{"n_kv_head": 3, "d_mlp": 256, "activation": "swiglu", "norm": "rmsnorm", "norm_eps": 1e-06, "attn_scale": 0.276, "bias": "none", "parallel_block": false, "extras": ["some layers without positions", "local attention windows", "shifted keys", "gated attention", "value embeddings", "hashed n-gram embeddings", "a smear gate", "an embedding shortcut", "skips across layers", "capped logits"], "init_std_up": 0.063, "beta1": 0.95, "final_lr_fraction": 0.1, "doc_mask": true, "dataset": "wikipedia_en"}
Each number is 128 + 32 x the weight over its row's rms, rounded and kept within 0 to 255. Layers, rows and columns count from 0. Numbers have three digits each. The size before them is the row's rms in percent of the matrix's.

# v: layer 3 attention value, 96x96, rms 0.173, rows 57-93, columns 0-95
# o: layer 3 attention output (transposed), 96x96, rms 0.153, rows 57-93, columns 0-95
# q: layer 3 attention query, 96x96, rms 0.152, rows 64-95, columns 0-95
# k: layer 3 attention key, 96x96, rms 0.147, rows 64-95, columns 0-95
v57 118:152188134117064154137109115165109131179139067111156128115181148116130073112126145082145090149100127125107095155102106095086048094105110090127110137098179151095136116184101177173170115110088107129117106106123194063146110117096136163070099109104113134174098179094118139102086130118129157066
o57 116:123141066125116134115111163100129186068142154145197110137135073127103103125085132157161138121098155129157155181066124126147075193076172151144056119120111071168174090117126155112091131141148118192097187118115143159179133196134118123144130140109128120099150061107107131111138080142160101111
v58 107:057163118081085098186141051172063144140188159133118132122116143117090104146084199079093133132195145106114076119148101120118119128166155139144154156174086103125116084089126121198157111165164151106129143129161151111129109146118103136116115134095105190094126117124075142086121182150170152142
o58 113:117181105186133145149179138086126113138179083067110073181144135101099181139113133130130187141175082139146150080146146144080169125107148098094092061113163132200153177070155122087139192118116113166132167134117143109119177133126124124126151143184091123168083137073105133126150099103108145114
v59 127:146092152111120123080086128163137052102123110096137164092124081119099111106142112097075168118142116116096097053137115168137148078113132164150104138177106119174168135175135124084066131191099107115153126138125115148145142080158083130139136148145178068151073141112099143214166140096124079177
o59 120:158100097152191132112144137100105142178107179134134177110099147155165125207140156142164086088188109116113100173077152103128120142127176088144090104132144173083105172136151111124180106157103098152098138165100190126178161118095158120169188169119080136143131111112133096188120173164101172149
v60 094:160109134183078088109196152167142182147171091086140163170139129105100131120174102180108102118076120129078144121149086156102085174186091130129143142135171172148104109173086117128136081147104122139146116171145162092185114161153107152131105114055151072143130110125181106078083131140156142086
o60 103:160147185103111180118133099096149127120138104174139071076121121133169141169077146048187166124154170068095122163087212171100164148162156128112096103097139052122134177174114179118131146123084169152145117128166130086127128178179118157159112101151128143106134144143120106131145159126140103098
v61 124:126153172130139140104124134169150101118137138121171148068117125147193091098097200075094189123155148096108091085124103126181160116159173117109101135200110148146147119114086156110113120214124097102096136087057101176075111111171109181124148125178147121152073134140130141117133168091118126166
o61 116:146138098111131103139139120189147073144154136121160071108157154141170127151118071185123074108144107081128089103154070120124064148144121142163097122137160131172149153119145111122067132069123131124099177189110111103091161171125158093127154153100153087100082090190189086195137123181115107133
v62 097:114243186136173082157121100084128136046142127153125124104134131153093098131126107101090140179117104072130125160095103171117130121126129170135147081099072120111124112160138168138123146078129088140155181094155170168118096142112153088152095157144125177161152140192109170141063153112101103137
o62 108:115146121183104094097078093070145140139150144145121127137142133136162161123044157180169133093186101133107088084084177095112166158162107157167170143079128142174164086092146066130105162145138187121079141160163096128144099074193131112089096125108090106147068112124108123154110115113140134152
v63 104:092141149096101151172106101205086139147140120115135087181100121078150158083120096129154161104080135114149145112034158097146064049108104163175176166152152089160127115160110098156094093122157147137121136134129102134172165175177087118110118095161127106170175144165111131127114078147127106160
o63 098:079098132027124099188065132122170191142136152153108069140124146117129170150135104170119098129119023104103109156093181137133120141102155129173094132179080083111165161143103108121170130128074093109129156135150135122089136098143116163118098131104116149136148151134120090143094081190105126095
q64 099:177139109133205121140094191151148174067095103117155114105114124135077123219181074129146103101103145105128112127085140115158145104156156178103133146080145104154140137124100214155181112116158133150112157178130168166165176102170163123101153120072144094094127128178157153150117116152142112107
k64 077:159085138112190130087123101170124078102155061117096175165184179169134161158118145145120140112129140154161098128097135090157162216134151121078149147172062095086131143155156118087161106070122161105107132165173154139161134161103166151093146043108110128132171166161133103127141115115113147135
q65 070:089116118094141157149175094148135111153145177103164098112085075123162096152181113183181089163165119121098089139113159160175119143124149113165177203075108152145132132152064115138120084148135102106134114100145108168129103115051154106123197174162091106132126135159142131135100171179161117063
k65 104:200108093106152095129145179142112165082139115114154147101146133139124109214116118073131098073121177111163116117110151136170130151134147140166115147138117073116117104148134159125181078097149124156108149191175154161218135108126160104071150059082118114131173184118132154125188109119157145156
q66 068:175067094130146144142114178109109162042106096100108162137173170122159146131088126089134155083149115128090184135142125132165121129164175137107117063160105092063089116117134229185077147114086112110129125124091122114112157144170174108170097091073117154114146105110146156135168130136106132146
k66 083:108141165086129137058149092110141140143208137150212047131117117139096179135169137167117111173146144126128151166155126119101123168104132123099147137165146188140129151109165094094100128142063157094124124136126079098108089121113094146113095047168178129154102141150095075183118169098120164127
q67 079:171141115165197120070093148141150178111123133129162117121114153144110121159154070110122109112128147054108148126142136205165126092115148147145116094077054110134150125117120206196149109110152081149127137189151190190158176102166156129095141137099156127105114128188140134119149113159123143074
k67 089:190111094099155112045167137176109132080088099169127147142161142157127171195105115138143147132109165136147120098120147090163142170181126139118177145123092090135107139176106098093167129105073193155085157176188119123138064129124162156090134071095084122106137140128128135190156092112144161120
q68 096:139116100161216079133079169155119144051122102129166114104121113071115138185113083156148089116094206090179120121148146089142151080150130135076117111144141111159121134112133182130169155133103140159112177185098171135106160096109184095110099104091117093095125117112199120152078131126121143124
k68 087:187110095102120163112151168122102148126089115105178154098190099167091129156145203126111166121145160119103123150107112191130134156163147204185158130114111062110110129168130097083127081081122130096134130173226140105126141161118079146121169087131137091134154181161115165145156115144164140128
q69 078:087091133068118114104158059149171112173171191144092106117135139137157099120127173129149102173119126167119121139117172117064142202116189146115151159122134112110083163164125097059110126173083074140103092081094070145120046151072110109144147097194124145123138134112119146138132118117126116133
k69 092:184106047141136106140163113157111181143143134085062087106118111151134079118159144102128063167128141103090111190155165095122190109072123163103099121157167137186075126116120172107114071146142115138142119124130127121075131120148148072159076080160154155133138065103113155066118130136116117090
q70 098:095114128118056103128148092134097138156110167097114162120131128182140098142115161115119086122161109177128149132146144097165108086108127113103094127112127132085134087082189088082191070110114186126084139114110134153130099109013112107111149153220128146116109191106139149130089092128158171135
k70 099:101143163134124109181049122087117095121111137103147105095114130060147147114138149157155190133158065059119130150128077129122129088068129155149128129069115147113116165177110135102080152175122087110169098115162108136074169097116114141156123166115091105157107055184122125108058122124149073120
q71 091:149132116090031147109133158173093108148107141110107157091119124087121139140174179091090096099137105142149199128110140094059090141117142121113118172123158107053096140111059163088131159125096125127131119137044161110117139153102107087183132185171105111136121123148064169115144153132097167129
k71 074:119121081118101109183196115154126139129170188085077112164111187188110134131180114103159093180151134079114106142197181120145129123124132167160119142183174184146154147096112134130095096108143121136139120111126071131141058088101182062092096131138147126114164071096134159098127102150120131126
q72 089:107119145094122151207138159144144150166164108119134128159128156139137145074168142111150130140069103155114055115148126169102083126139183123165122139161142114193096223183138124134156118117125141145096153109143097070115083185170089177189133142129154071110120128096064134113171148112135090108
k72 091:156155114090214103137116131153113131101083130124185134169114138117130130140119066138103147062100174081125061068156175088154123136141142146162149141180123118068148142114130129170183103062189195160079123133097104132179088124147113134088173159143106110088153151097153134130123112109145146161
q73 118:132148165216196098103115114117161230073099116134158107129154117154134140151094109094098146112134135096115129132128131137171164099169104159117137096100091129079135106136159114133148116138157120139133172165125149149172195079156147139028118085063125143105129167136195107144144133141157167122
k73 114:165133137121191104061134103115121115114107106137176087123151161177128148140178127136099128112128108126075084080221155137133122116186124170129163111176093110076140113126122158172149106065140169137095130160107131106164072137112087121109158089136092117127171194086100120207143141119123174165
q74 096:141092097084106139074110102150153185132181114096108149119138163118127073124123107090103108166104134123125051142075116144120159066128113173087104133117224137150178099106129125146174114065128146096109165148136145101124093080172157115101068180102098161120119146100128142169123088121153183080
k74 107:136126071106116122126163140106125134075132051117128166134097112098069164122033164095197167098089124153186122117097149109102129182165161077116136114105098106128108164102083153112095192119119144156127111140110092116163123184145160166138082112102136108078124110121107116082141041138115128114
q75 097:083125193114155104122091142103099103127147190090169122096183056107129141145148170144151101101159162103117149153085088158059152125103142168152170182155143138147140101169131115169150109154147135125154076127141156089140103170171124149087125129126091078154169169119096160219103108119137141191
k75 113:049108145121092090163105182084157076197096128172114115136125147194091094116086119134106149138165078148126138120157093120122114107105156140135132131113131142102154143103198111174138177084140132107152149119099134092115183088143147121106115174103099214130146184047122173140152146140153114169
q76 121:080114157142144118144159123157117084176136094161126088167084137106120159108069092173077124094161169110048088165102139131154131136149102111162110041141095135132110124133183125093183089090128155174135130099138081081092119125164161147100075093127110125111201141124117133150160117090194136104
k76 105:095127137121073115082125124163070141154134198138115127056079083154132121159135174125127134080074154146092109118129151132159098154152122070104094142126081122104148075090153134166139151120101146125098072187143150144101060100140121139180142052149129146164143121119183110127091156195084095150
q77 105:218152110185167080122129139095127069081129101189149098140176117136066149150057151127099108178171140133130113118124089110170171136157124101126119138118153149098120086120119069101170117123113126159109151150157170138108145159140143113125083156124129152174118146101205110147083136121179100047
k77 105:138158146045116141122198101107162171118185114156108151156100117138097150116135125136122171163146108113074059082123122113115144170145165126154137096125146164133161043035122140139163124167125111080147110119112174111080081095142159131154116068125137121142168158096146154162112108080125160188
q78 115:119132133061089118147085204146145144094096167136108157105114133135107094118141193100110124157121140128127145206131083124108149081102103130128085119063154142155152126133108246123069190132122138127154092101106106140186191137129146114124123175112139101132109118128111122048073135106137110115
k78 107:122153130070166098158080154082128178157093074116169145110117125073140081120136113130146122142141085070107077086123178168127133093157173034155111170161193101117095149193104148130202160093100114136126119107137150099108099149100090099118100165102093135153144092139158092108135119100157142113
q79 106:084149087158109126127108200146084098113108121076094170104104165167043159143123149155132157104130155139147121131124193061110102070105088146151160155091109197136165117101160108105115103103111123126124109108110147166192129097113123084142155157185201136138164098079093092142154159149125154148
k79 134:154088174174139162169132119214135097115114140163085137125079091117129142171139138141161134091126163180151180149077135142145103155031162127142133182111141125147107137182168136110176136188072126130119082151167124180159174145130141146127142119081093110126139134194150138071110112126084152105
q80 112:103095149129165080128183113054090100160102146153190157144174071141062121122146100169140129152172192114121088099134127147124113191172128145120154151105148133144119130146103133134137137148151189037121099146096164139066116112171138172155136123131175126100144127101089112094148079165144152189
k80 109:111156147127150114060146095132197125127123111102159127136112100166166122105125129063145109127152079183051127133146126151098167155178095142082087147146139209147169149077126145153143139083152150099128142099118146100133089173139046119190149185161083070133084145130161144161120153116132112148
q81 105:106072157181143126100158154164169083148175094159099068086142175120145119106171125096111124126123094129073159150095140134150110059122106133160156184074132170113113190160140125131109111151134155174141169124125155152183120147107118126166149137143050109175072075188116125119168173141162115155
k81 103:082085148069102120123066198076106180148099164113098083092131052194141108179142165173150104063143168117089109129107118096135142071117135152149103109099116149089117110123165192104117142170136093091110085128135064118122132129120054146145139121131120135086169085152151140113136139146111127119
q82 103:151111087175131155133038152127130155159103162129130131103115085116149102092126183091140130188124160107094107126058158135147094065089128158067143138133162109076072095129113169103139182207103103118101117113106153085097143191147154090178076174120123125135113136167081134129123107119117140155
k82 113:120116127199089147123124199145126083116130083162115146102160150077184102165159179213137157117142154090136155113150128093184134125156142141125093150099147098200075149161141135107074130150145085141123112196126115129117140156069101145113194132168129138166134125172148120079142079113171155113
q83 108:168142132111199082126106099066106180112124074116090126072128137078129109148063078174155100112147158117109116127186141114106083142159152178161100135166121153193131161122163118134150142105135140086154156147097132100108116105165085140088108171178069192161127150153127102158134185097093092143
k83 101:136056132131142068128135131149088123091164135122146076134174141122131115224157147119145152078149105127074136134203126183122175118128129078093132145091174135124119084145138117161144126142119097177189142130174103067177134157125104128168078166135095139116145085063136103107083091166164140136
q84 103:097141125096069152171104175073103088169131090050101086107126082120104124135115198100144076085148120085112116123124161096073148133091172094169103103115127138067133132129115152144203140103092117092123161123134094098106123158155082188094123154137080098099078124149125121122182086153158113143
k84 102:086082088154170155181089134083152107152152177204100141086135136057128119098074146099166156176190135117088116123115178129131140095094122182150128132125106101154119161195154149142113088088207110149109098117128193167138121125186134150098143158126105106124111110136085111132147065145124146127
q85 107:137089139136162065158084117181139107181110114126101125099112146110193173092146147167134120165140107092154164107122085056146174113127072137105156140107090165078164164114119113077106193079149093099096199159125125158121151144122107158131140049073144170114161159125153097094123127136155150143
k85 110:148176150134131128098163122115130133092117159199072157179113121144136143138053121075075131145120138115198104121123108112146133140175147092126085093111170114083085106100134092117161139129134078160104146120125143106115090087080120161146101208147082149126098098121164139071180097121194054125
q86 108:106191159114188119123107100120169074138113092119189108141090110078116162063135171121098111191129081128101108130154175107113156134184064191113099131144145127113138134182158079139125103199136143096136121189166152084112113085088120131109113196153115098093120133133150126162141101167165132110
k86 105:107054143178124117111124069125083128112091146117142149191138138093147119148091088144144116134119105110082113105098101136171126053077162070189122157163112172162096104099138119130148154097134025166183116094142113133187109134143142146167128137104158133148175144134074091164111175155139151139
q87 104:181034200145089119097126123125071104134123114126130109128104128092148135130117069147101109151102110133113147112113124127107122109118130119057158113179122121056097090195065199129155138082152157141128118155121078142130142125078123170110164167190048137136162178138097127107154124152104122123
k87 116:097134130148168184117122132165119151151097092125125127175149117197143163167152127087176144094153084113094117128112155151142111109117120138110146173129133052128111207094161105087097178122139116126136109160139064124043080166171118119075130190094112113147120140105133139137111035127158077130
q88 100:184097100109107148153114153074144155094109117145145104184140113130058131145082120112109128177156146100016143135151088180150113142115162129146165140112168137206132149112102165122134174127163150209137110148107114178128181145115106148147113130081114134158082139169125130157097085068124095095
k88 132:146122123196110120118117193196120094133150193121138158096114075121124148136107169148137149116158136123157168100051145092145124124123148129155089125099158064190110165193109094125162094165141091084130165145185071109089149180120161124100148125129123085096125067130097121134184131112131168086
q89 130:132152164106159096132180055081089133119200117161130121143129123113152164130055065143154151103138145090147129171157150134132115142219158141066136124158063176109128114152150056163141141141137129098152145145122098127087107164138111124123172126155076078161068160122146151118119115156194133136
k89 098:080123129141158043097124120062163166078103136092145105106067107171127128138162109076148134125197111132110135100134125145165105118130103086123162193173133205064123097078117149177174092131127160127098116137084047108133076133104100164119116116101123163098164141113114139139168136103104123120
q90 099:115183146161171117176128101121148140157137118138186088146151146142072118140123102126130122131152103135103158044044155056137083084223136134124158107151130150108121046146135113153095146153123129147148086157136151099117130115114198150138118104150176177119078147136146186161129160117148159158
k90 109:125140121092147133131183103093153215067180138086186102141123127162122120144121124099118145100049147085066109132159097092107097165139139174136116136144118163148105126069123145110117106114091149140130188086166154115087087101186104136126098113098055179115085136124137078157076093146093128134
q91 097:109133155133156125095192082105111139144164126105147157127149127127129147119096139145101138110130183136133139091132086150160124183139172161097175107165098173145146123105115120184154166140070025143134138076165105127038117074111072169170131151147134136098141173096128143177179150150125088076
k91 102:147083120090155079116139146106096141121105136174162125124163163166162075126192154046154119145163137166095050136111102121101109114194117140142129139107139140075105137077171185100125143141181157144172127104081148150172160160129131123150094151138099150185128083045159124158075104128137136117
q92 109:118166108146071095115170172164140182155121109077167124100102131146107144139159181057130109189128162153157157086198114124088123106133128122171080164113137157096122142132030123143098105179145139137113178174152129118106132180110132102151123166103127204125107102084095163132075138153104149134
k92 107:154167133124135141130124182127123116053124132154059157129122097123169132162137142126144098128148040127146116100147160106091114211064119162112138100141162070135149100176145125107155191117130061098111155112137131124108064102078075194063143152132141103131112104167090095157148107159131110107
q93 104:154155145142140138098090133169150108173148122101103134149106109084134104171138131125159180110169181055152092107071111071093169133089147136098094092122190108200160087093059163098102158159113119102129137115136145143160172117119116091150137145098130105170139056194137077144133112077097143150
k93 111:145096174122077132169099167108144175136157022069109097132156087122125096151126159137113114120190200184149127183098116161173111112146109190100150162130128084183116100171152137131149158144127155178115125132141111154157149174144138169133140153114136084145078156200079136141151138117141133124
q94 100:136143153120139158135125156142156185084120093110169166182133060174122142138074095116116138158153147163134161135098129141195135188135091139156095100103108158134102087139126101109090087143106099072111082124115147083098136084115161151094071070162098110198177133163190135113158096073119112089
k94 098:164102134137125105114171194110156126119117123159158158129146213132147148142110086175170108141110146098142094111065118115114197145213094125103195100140177142117099137168126148147125125095167161094145182186187139168098141140146115176125173138106123099113073121151172103105129123136106194159
q95 104:142164089165091119078117141114144133110158097120127132121094103135176117111102109130150187108071155077172173124099116119090144180175117188189154153079180170148090122132078119109158118171132080147134153135098145127175160101140138115195144139169148117097194121183104144179125082082108105177
k95 107:133102057206170133133137107172136139155163108096152151143131130148135143099097205159133099119145141089140116094120132149126084182114136150121113090173113166043140127102091111096160115149123130129136102126182122159177143122128110067163090088114154057088078096169166072172120104146189138114
v64 094:033150078073142119152102132167128122104155126119146141167146105196131066103071125114112159119162164084142160117138098142104102051180103115110184136120124134108140112142177072081096101145105090135145108180101164165141146143106106086134081072118115115156101162133176124147202132119114155139
o64 095:137124164117136168140124185191078135129135096110146120164132129149123154169123117096161076126069110120108171137155112143167116106155143126117126157173128139104098154135099101120153169063162181131126215110095056089160153195196178124152124143150137164149155110158073136081157084071103107135
v65 103:069090139154153091136121129155077070148111175151164120185114074212099094186123089146115122117119147152103127147134122114168045085187092066123148145132138126133178144148157164145108118135112099062115129093124160127149184145073102136179141110127093185164139112161139143096153150140113148106
o65 092:112150123152142133132134099096120150107142110147116173103137128135132145183141122127174091151161205146091182051119134073175136128138130074072116114169125195128075109160074127135094153203111129143072132172065129097176167152156169168171141094126127122145103153144091113185158151093101134116
v66 097:080118167090143112166131197084148083103103066117181110105099122143073145129090147140082148152104127131138169155117133155091078184101162110161065108132145126135155118119113117074080139112132120150111156155094143119158117119099186205172198141125136098119096132070169170116134065090106141149
o66 084:100139126186136132060092137147154113144146102132148153093165082103112088113128089142143085158125088160160103146158169148139059146065063130163166117161154124103108099103095164153136091129130092097149160093117122116071156192132071110142123183078148100152060094169084100128089140088160110101
v67 104:128163149190205129099091094163160105159145126145162169142114147152134118146177168150130168115122115209142188109138164161123112178097113119093125116097122117163087091070156143097126090222176139169130141133105152110102122132167085120129120133074139116128106180164163140092112157149095104058
o67 089:143119129142092076160074113153146106085144123153158074101075179118145123195134098070130117112116115115034129151147116153103156137130116101097091146158078166196115060111135114108151072111132176094098125088133119118107138139113102203098174123112100086117193113117118109122147175167155100157
v68 081:149124100141136160128185065137078162133084087087138110161163168127033076104106098132137107089144124169104194105156149067155115171124168177138073152116183125106083124088156104108125086131105130163161105092098115153151076111169110130104150160148170110115152116096133117092154078104138093095
o68 087:062131152132166071123118070131146103172116087105100116125166119144125111107127150038142153157171136110121095156119131159134153129088048121119096095104145097135111163163089156184057122077126143160108153118148113095196139098161135173128132191110181164077122117157171120108168131159156160154
v69 085:125173128121152188154091121204095116138120077124079183163125154134101177162114167044141105143088118089101139105121082135118162134141171144076109105158100152094171135157113068116122086200140131138112116141093097135156112151154132114089086179095115132130109136094136046086160156082139103147
o69 093:061094149092084162094131112157122133130143109117157107133169131058136143196150190059110182115112191108160166111149167145124114168141080141101138113118149111130204162124135186079127116133113111097082077188132109143107182113127125115105192150111121135149129153103087087156166115081162133128
v70 098:109171092102123118110125130147135100119188141119149189145066141120070142122139160060106087070095112148135155108144095105098072129224094180124167128129149130052055113135086133128129128164127122150104191118101142177126128155153179111125137130102112103132143155078187103124118107087121115075
o70 092:142145107130127133164132131117128108100156090125090132155195104099119172086177110119168128169122138113127128142129079178119122187184066100063143174081150091121160126183118156172155091184117163107193127094122094128129077113051154162177118108199120100097088133118101134153124155100133167126
v71 098:095134117136201090124083193149083129069143154079127139128105120167118100105071152184140107098080104087200121150093123105143154143145152105130080092236095136148108110118114120097143161084103149141134116109141130151114163076106129103134080161124156118115115165156151130198125070097150103147
o71 089:094152127062172127118196141114180164132138146132145156230147115128128078164134068134135154095170116120132140077149216124112141123139134134080066112122098083096126094108135064103112142177147115086171130068088142117141137152127128170111178119152147119141101117144174127117148120119058093127
v72 095:132132099155165145096125063104196186128118103102076115143101166102186143110124167172092120142138127165133140213071177071143068162164124149115151128124166187082113148116114129188159144089135089132152137143189144121147106107159144149075148132118164110120160141093122155114117075131177134176
o72 095:140057111127121080160143094120088142145121088130081107153154109112065109059109105114149081091120189143151104130117137106143148152089145076151090111166124107148097138143120096123122144120115093135117174068174116164127125129118150068178173118131065166145113060129074108116080188131211127117
v73 093:119145145095129195131128146181135155112094120104134149111159184151077078137120153109081153100115126145150130146144145098096150110093113188129025174142091137098154163061135131155171182148095158114097163160107083117121122192155120147131158151163131190191104178127127126099159103137122091073
o73 092:122124130108091068072171152123124168086148078120161089104135122147147159134128101101153112131197121190169090085156152109052100137100140159103129138119107137125074137123160173090085188132131124117165118078114086157074067074115135138113122133120131098031122201147121125155105115106128140106
v74 111:054124150093114182148131172148089240174129142102117109136106118071137144101145114133134083128158181059172104189146150106140089086145178107089120150190110138113136129103110158161123131157130105113108115129159129087112159164120104115175056152145144125141188187119137106153104100112118143156
o74 088:136133113056135123187107161171112163105105137070118180055112083153164092163135140103162108157093097135111173099139120156159147156080095145087151137158141095113123119143120092116098191096057132157136090136079202160089129111104110172118097108127157085079128136102110141125076085088167147109
v75 089:095121178224172144132143177121176126189145143186095129079087145121109106207131092143131156133128082107151168235134141178166111137130126142076086140093142130137074123108180108113149105163149131142127109097099169108169128109138158126129145095158125134158173125144109133197126129137133159115
o75 084:189120108095093080137121103115149084134113122122199149140114109043059128101157164113170161142144144108178156109105135178136194081140165110104146133185084166116081121110120100157108096101094147170179090153095101102154147127114073096167105148080113134074133121122165116173129088080133118128
v76 094:109155139137143178157136131146110166114099147086239214149120149146155140123074113174112113087177096073113189140137099075146114052176140088126154134166144169092152118077138107094148130098157068127122170163141134137150157129102104142091123130176120176144120112123118136105131150155181139111
o76 090:087127111134109096120098191167135126141140172134110145129135116155102118127129160130154113180164192076129119148165141118137083180133140087083180102205129101158108174105180088104131113083172099120172108092089136080122065094186084074177102103130118103115158122088150083140122184115140098165
v77 096:094114120141155162175116146111124129077088104136138181163102120152129135081124091111098130066152123146075194120132079153129101142145207120155231098101141158110133123094129106084136115158142123167145135133149121181088139120172083110078110128141131176160094096119157122148170167145199073175
o77 088:179121136137103156171150133157161182161166100119175175127176172161169112149171152087192109142116116151149101106140138058157102110096130155140143077184068097153179135110131172134138124127176150121115105096125109076127137153102122130173078171196126160096114109180177171134084143155120100085
v78 117:110193143104102074075063160135124144152096131150210113119099099118085141141178091087142129128105167136161123115161145142093177154163069089104086132140154119113110098138168093100114085109131136196174119172133125115093207047126132105109119136148117084145065128101154163106131109125134090138
o78 099:178129132146137110206118153079207114129115153126163147137115185191124089103145160087083141093119151219146187179088145191160114193119114102105114153108134136133104188116125117094120098141108129109124104113107094127137099127167161099138123137087194079104106122165095155161133131097165097126
v79 108:078097175134091158055112162155139178196147126064093106100122159108173108124138140103151127065111120125179077095120186104143161154102115097136143113155097093126124152094119168116189089106142104069187122093108147192148152119112122187093125152078128127113127186092117097093161131133119156139
o79 092:105054114108135111129091154102127125150096128162074182136137125137166203135157157127136091119088114114220085119150168155165150226136136097161103111132133159159128137124130127133092144108096143103124171130150146102150121147095084135121165100086133138052152165081142165103100190093061136123
v80 100:157188177147073159061192091173145089163121135130148166141139127122094132118173134105109161123104140116125175195151079181147127103133104069091093088104139158186089128155178100146133092127125151114141129153130183096134090104082137120071107164147158140139177163095156115102081147153121118070
o80 096:165139123158126136165145107130171119117142144143125138090097079123009057181057100103134112129072114053117105121115141136130107145180055150191121088061125135138155133129122160083089187141134123122110138124108137096133125101110137142162088125149152114138136130101139096155136091096149132203
v81 098:149133119154159129106135130135153092096161101088145072122127131092093119095104142121101143109121089093103138137055090046132068131133082161134106137114191148086090134170080183153101183154111083176147191181157072148100085122167144136144153144168132104134169105110184155089115135093105159107
o81 091:107154139091149080129124113130159165098107096174167184146199139116173125155072147218119131047152161111128105140112149099104073131148084136130167105163207165117137096169102173115129140073093123180155117105127100139081104109145100127137172154135109157111154108111119161089173138119174160107
v82 095:122076133130201124118116150076138104137143148157067119176163166099120122129164093219151158119158090159102126153105088113144075121171142163096128153120184122122139069171126189099136155121098088062144080130127137114134080158096142155102172180149117160072165129130107175136130107182116153150
o82 084:076153114138072119106113100085119114124096147144139136129166098110181099091134090148130180079125158117113111093139178130171141152128045141140098179156105158135152174184127123148134143052207091149083172155118119176149125077083097116118084162171117095086167129175112133155141105111078146119
v83 074:102146078130144137153119170155104069125171151135167091121145152164103174098171225076133123101138087110162120172108151164163129076102122144187121151106111112069124112140094151114115124107091110142093150105151160109092157113071106154140144104063151092165135111125096085097093133188164134052
o83 092:151117200109107123099139117150120138130127174081136166081122089072087146143122155146109140099175131127164143128146134139070134164129125146157060136181141101153139152116113152157210165185138102103055121101169128078142103166146104107107095103084164076144113094145132195077139060139154167130
v84 086:126120124131141107127139179145150141138162071153128097125142092173107073200132094162122118097138145104142176161176138094169105102182110121115152103177080135158114139134116103138061151065167078167122050133125109133091152076142137136107115216155121078109105121122174122144137079185090091145
o84 091:088075132095166140105142117097159158131061098145178094150137140138089177141163133080136063117146150121077160117126133122084092100090119164081107192138111136090185144136165111157104167115112111119170126119112157079180160143165123128148075083132136107152196098127120143152068084161109168192
v85 095:115119144111067107159162137151197120127132182083113168106085091085151150136095099143138039176095116140137148105148116167111120124105101174092133159146130085078105150182138203086131141125163121139084106106085143097131132072054139167145094168143128149109189150134111142129099127104161190115
o85 093:116158096097091169130079118113102119148147080127178117148138122170123126121111151140154090161184133163167115068122057216114153170119166119189132136090194142119108084156098045142146152066189066075093096129086120104134111137101134098126105134130118136134128153139152139081128144126161164132
v86 093:112091194082096153144066078184172195112138129171135088120145093072151169155126105125140083147080096125111135135112104135109112109101147155053141145091139114124142145104182157154169118138136117070164138060141116138104152158132094100121118096114135191136126152110144069197063151151113158145
o86 088:097145157155054108194093117158169153135128115113072163062122124101120142102110074164137119088138164154156139163212107165143109082138067158104152176064100151139194115130143086103154139159116122178104134121123144102105108141137103086110143161140089168103121181124108147135168078140075157134
v87 098:082103112148088225142081137159177131105094068115089083179114114129169168146065125089144098168117134116090122153092090152105150136100147154083119146082113123134154177116120103139159128136159143129187119147087063139129119121186122144100147105167079105113213124113117139118122164111156179167
o87 095:102138125089105123166141130101165121089094102149125180083119166062100124129100149107090093159123104193136195132121166108090125106120076123121061130144195214197140161081070072122124103128164161135149169150156119141074101102099163110160120127157167176116117115110130101099137172131120117116
v88 101:156112176091141103108093126144066156159138094145176141170114144189072099161130137096181145129186164183069102082113126103138107057160120153066166126088105113112144142127101163112089118128158178077139121087118103138124076150134135179137165147088131170147085171133143120144095131197116114091
o88 100:133070113176136143125140105099166175124137101164130084139169095127180097133166127098128123094087141124158172181141096130061176121155098186156163186128129124153086114141115139194170150144120062137123104132070082131082146086130103159107097138161068075139082106100189120111163162123098103140
v89 097:104162133094131115086074217152120136159098140130122082089146087136157158185159078132137129125102117082167143093165087189158115103114159121145123148098131128095124137098099160170092124100160137143053118145084114110071174107104132123126105146166168191128116179147183126158122107136059074091
o89 084:172155157144090122099102118123126083113050114134122162191128082171136141134135135128098061129141084148137159128167146127122122107164158109108081151144190076081168112194178087078077116132169081156116126127139148113084169120110146157153103159117179099089092164112177181151143129087181108127
v90 086:112149096186129052089108210114051107109085150080192134112087165148093137131131115139125190103126136133130127119125154183155121143077112124166137118187140095135095158074139129094130102123136103182191088179119132122101196094139129134157142104107118121108092121134132069133134114175134071108
o90 088:064080142167128112146101099077143139153204141145161161135099087169132117114146131119148173113110135149148079172140130151143173084162131085145099121165113144102156120141118100064092150073096080147206126149150115138087145134111171151166167119144193139176111160176121174104076094099087164100
v91 097:134122128149154127149149110116110092123123143144132157151166112165110174141112187101137127160099077126085178110052058136131118139139142160119176145056120124146129096186091104111116122096126117167123124190052060149125109163078131122158144107132070203084139165153115106120146152118111212121
o91 095:183097109132121186137107072116152123084178162080125119136189113122189126109117137083152083168180166108110118075141141197134094067139182111148120165143151108104203109102086130125149155120152179109191172134125123169119115104159114098124135133076157109183158170085140132113165158146141137104
v92 093:177074094094119183109148144121183170182100117186130124097156086097142110157148127106079133115099162134100166135174168118072130145145068076122092127151174173126103145190122144197111170063137127162141101121163074070128143131094125174110101138111191146139148094125112093140154151129150128159
o92 090:127073067138141103132119158096152123071110128120065173146181173134108095119075109137131126111106140156114048132136109146131161086062084112124154132171116166158110111120122148091110067134173101142085075164147128130109127136147167154145081159165207100137125169103097099104145039127139158120
v93 109:155084097142141165149134128146101067028116131090089157148127126069173170093127114128141138103064073134120103100153119062093125160154138072152147170157134124140151139185072085155110166092119093155149140117169122191075174123112075115151134121170124152105133101112119092169089109139130124162
o93 089:088146125125139123100162118152147144153142130034166124142099096067141164078145080123114106105120187120165095177110147148132104172174118116170100080166134180102127054177125101124161093111076151142106106102092147107110131047152180175130101109143094155171154135171157096136100126154111092151